{"num_key_value_heads": 9, "norm_place": "pre", "attn_scale": 0.125, "schedule": "wsd", "decay_fraction": 0.833, "batch_tokens": 262144, "z_loss": 0.0001, "dataset": "wikipedia_en"}
Each number is 128 + 32 x the weight over its row's rms, rounded and kept within 0 to 255. Layers, rows and columns count from 0. Numbers have three digits each. The size before them is the row's rms in percent of the matrix's.

# layer 3 MLP down (transposed), 2304x576, rms 0.0144, rows 100-114, columns 288-383
119:163109103093147141082128130035131133171111141069130121127164080131127095161132138112150045141136043115124143191168108099176172135165123082115091127099105095149127134131098182122144077090092105131136129133105117108146138126255096168133114085054126128088142101168146087080106164121140105137
038:139119183105163097122165082137141176154109175085169115130125124104202056137129128111170138134158106095161141095175156096128148068171133142185184129110122072135108165099105090101139118090179083151204049117045153192105113131098136142150079201030130127153064145084129134137140075153149143160
099:161077129149142156104145162114150071137163068101088146088103202124089129092180111125149138134132098088178212140166163151094116144105112148074171105066107133133080102100102207147112124109174119146121138060140108062171113141126171112106069129100165179077188108124173154112157153174194164134
035:134117115142064130150091086150145138141121122124149099097151071128160187125158080136083142144147136127162138104089134100149169143117130130184139135188107092132111089122077198088151127136129175166124120137145094150127102130121156149100136080068067104113178098172120133183140138121108150180
099:112102102075118148132103128087095153149161173144151138138108130146163101088154118125164087141156083127156173158112080140156132120158119155077139137043159120133207172095101160123114048123127104156128103138149053168069166168138059156099126123106165088122095111108131068126131182183133111114
126:168131138094120124135099179154114121146058191117104123143110111172089138135096137086124124139188155169161130177113161087116157066113143144076117099190168123175140180145149177123157116053128127123134089166119102097096125143163138133110100148086067180135169107160092180194122125050137162128
122:155085121153140058179169101133163107139067165154094222119152091105152087142143113108147102188126113098162075137116136199111191136134165063119102123131127142120137051122142181123184133191155144124112131177098093080096084087116132137070110165122162154120093152134129164168112175123096163148
033:180115136153131169100122133164091145106121181125169145123125102134153154084158057137152103141091220124186068038137076102154155109121116141144107156136134118115166169099152092135137099154122139093146107088091137170161084103173162173147135119125147089156137134087134110089134079197128137113
095:157097066130224139140106126074147164084126190155255121091105141115142159142156173150119166156160098110168144136101129123103128103072153072124116176068128126072124130126141177114083124094195122159111071122100150135094129099125136134082112135112160128129107105091131139114147116126164149083
035:172123114109124095165137098108081131180117134110094148154172150151115098144071102107131116141159175149080143110051084125172139088086171134064160121084082149107146137088163140140182127094108149129145145129137145080182150140131124093083088103186132145080155093107171155096163183146072155117
090:105187120094125078137131189132103159183128111173136156165137137172143124106153097107149163110175082143132182153161164093115155147151124128116116087094187148175141133151139197175108083126159174144146131082152141053151189123120162117111089092116057078096181148133132110116162206143139149115
065:173090136114090160113124134135179095126177170133107201130199181091162099107173118203122122123148144055160186172184104112087154139031108118119102119091126125076116062121168255071118106091136108148140130175122131150115110143134150110115087170122103154161090123121147143136138115141131140138
114:101142092146147143116112087157069091111124147132102179131123197119103131128114054100120112157135164129080140150109128095126112113147143165103096104105136138102110129124160149092139066205132092149151119094132163070110142129168117115105142118094141136127101111086092108151125103206194151171
042:172084116105120090102060146152121120092114108102106110043212137111201048121095143132114114132132114172117137094091124115175162125100237084074088101125107106106169099187111211161147178103081131138090152130159161118153119147146099099106097150125123129113075129115131104138118131140097090126
036:180141121111181158161079157131165127177079152121078159153133119143121137134076109081143052174113115175080157118152062141085097156134160131041068140147105190096140146175107126122136138089081121170144141123095166104117113181094119085113059136119145151132101116113166153114111132099175122108
# layer 3 MLP up, 2304x576, rms 0.0215, rows 101-114, columns 288-383
045:071054126152059105111100089060138077127119150133119109125135152134111157142167163161078169173110142110109174145106129181124116099141075093081107123091202150135112126138118083077178128114140148139093153160188146099098103149126114157109174123134069082117138113144156107129178173098172128116
118:153071104059155130098112065117126148095104086158102145151142150190149085123139083154141105130112078154102110194078190130132109189076084100138178114136116099115145077125142130179092095160174152151105143072081189151108111125127161111119175151124140132091139151105082148093112150119123151127
045:133104133096157086140146204137141156124155136113150100150121110120137143150149170123172142140124114132103140148093143131116120134147175143120153094084087138107144077152158121131129169111147175110125101169136082136155165093122120062146161171164162156081104167043177060083080135152132098143
109:130103149136121112096132136113147131153166126088148154058092135089148129115141126150099185079126075123135114120137139146075162145156144135125153103124133112142107172101130134104182155119132097140095156095162085184140080170125141214093114127173130137110178109189123134165133085130127079113
123:117065127078070099125106153173130140155091125091062181125134096121127158138127137115121127081081155193086086102127145058203073083072079203120136139146105096102118154130151147137118124124147107141182136139129112104126156081096112170169166141137163055169135165151125137132106119120145104149
118:116128142123117111143124131142170154140107072124146147147149121163152084144118168196114119139103101093098079117133108157132073140107121112127133179177168124128112142162130123120133190168211092173099121113103103116089065156064092082121113197144176110101047137167120110122123115119133116091
045:138113114107108125062138149109133184067138117094142081199128164144150159177116171147131130137139105160069157174176144176084095133118122176158096140149139159099058103100050147088082134156141083164111162180129115108076131154099064126071145119122124110153118119141113199111176112089169108172
111:096120096090107175090093118159191110115100078101146125118159108145087070117074126129083107159103052186090111154109156178188076154129110187166142119098178092094121141132164115147146198078152135131166172132133142122106182099083143137081119162173122190140103143123136183090127058106134129165
042:148180167088135175145062144139107166090093150154094147153190092141141149172127143182087126070113115105173120162060152161107097150137071185109131123115134091077096158183133160144103149139089122120124151075196143161117134158122103112096116120115124091088104165142142076099122091131146066117
111:087114112189121141147116121155173134116071048187120094091114141131133066110104088166155132108061154138134130043128141165160115100111200096093163095183158094115174124174135132136112187069123128128099132123153110138093129097151103140160147107123157151144112130118037139136125139145102112092
068:074150123151124107140159087148106121086114099116159184098142118147098156110093168081142140206075140080116069086158204157143115113199144224134174096149135168164139158123108097204211111164109167152132131077119143103155130138145133172107140146118131163113086149153158132178110079086075125145
121:100064093076117173138135145122126145147148063130093200142086167141167134136026126110133167042085128150099082105069119108175169134155088110111118111142114161067097088146148109135158099116146019159182128116119123122104116149204092095153148134173096059089098156105168131209132139133121135122
048:123129103128076185104209104098140146187184146134055139205085076152078134172164132144142177137120108176120150176162146180156119172162100129146134126069083152128070150088132134165124128146196100109115118091093128119157097169097102165108105119120154138146149155133142072129185113197182100157
047:084153111170148146097157095064068150116131103137162143090138059168132146101138119115169193085177134154119116177150153139103171127114173145184152143114175107140135071155136100114161087127127137095108183103129094121101103134141108114118181115126176167085155131170068133150175106117078099134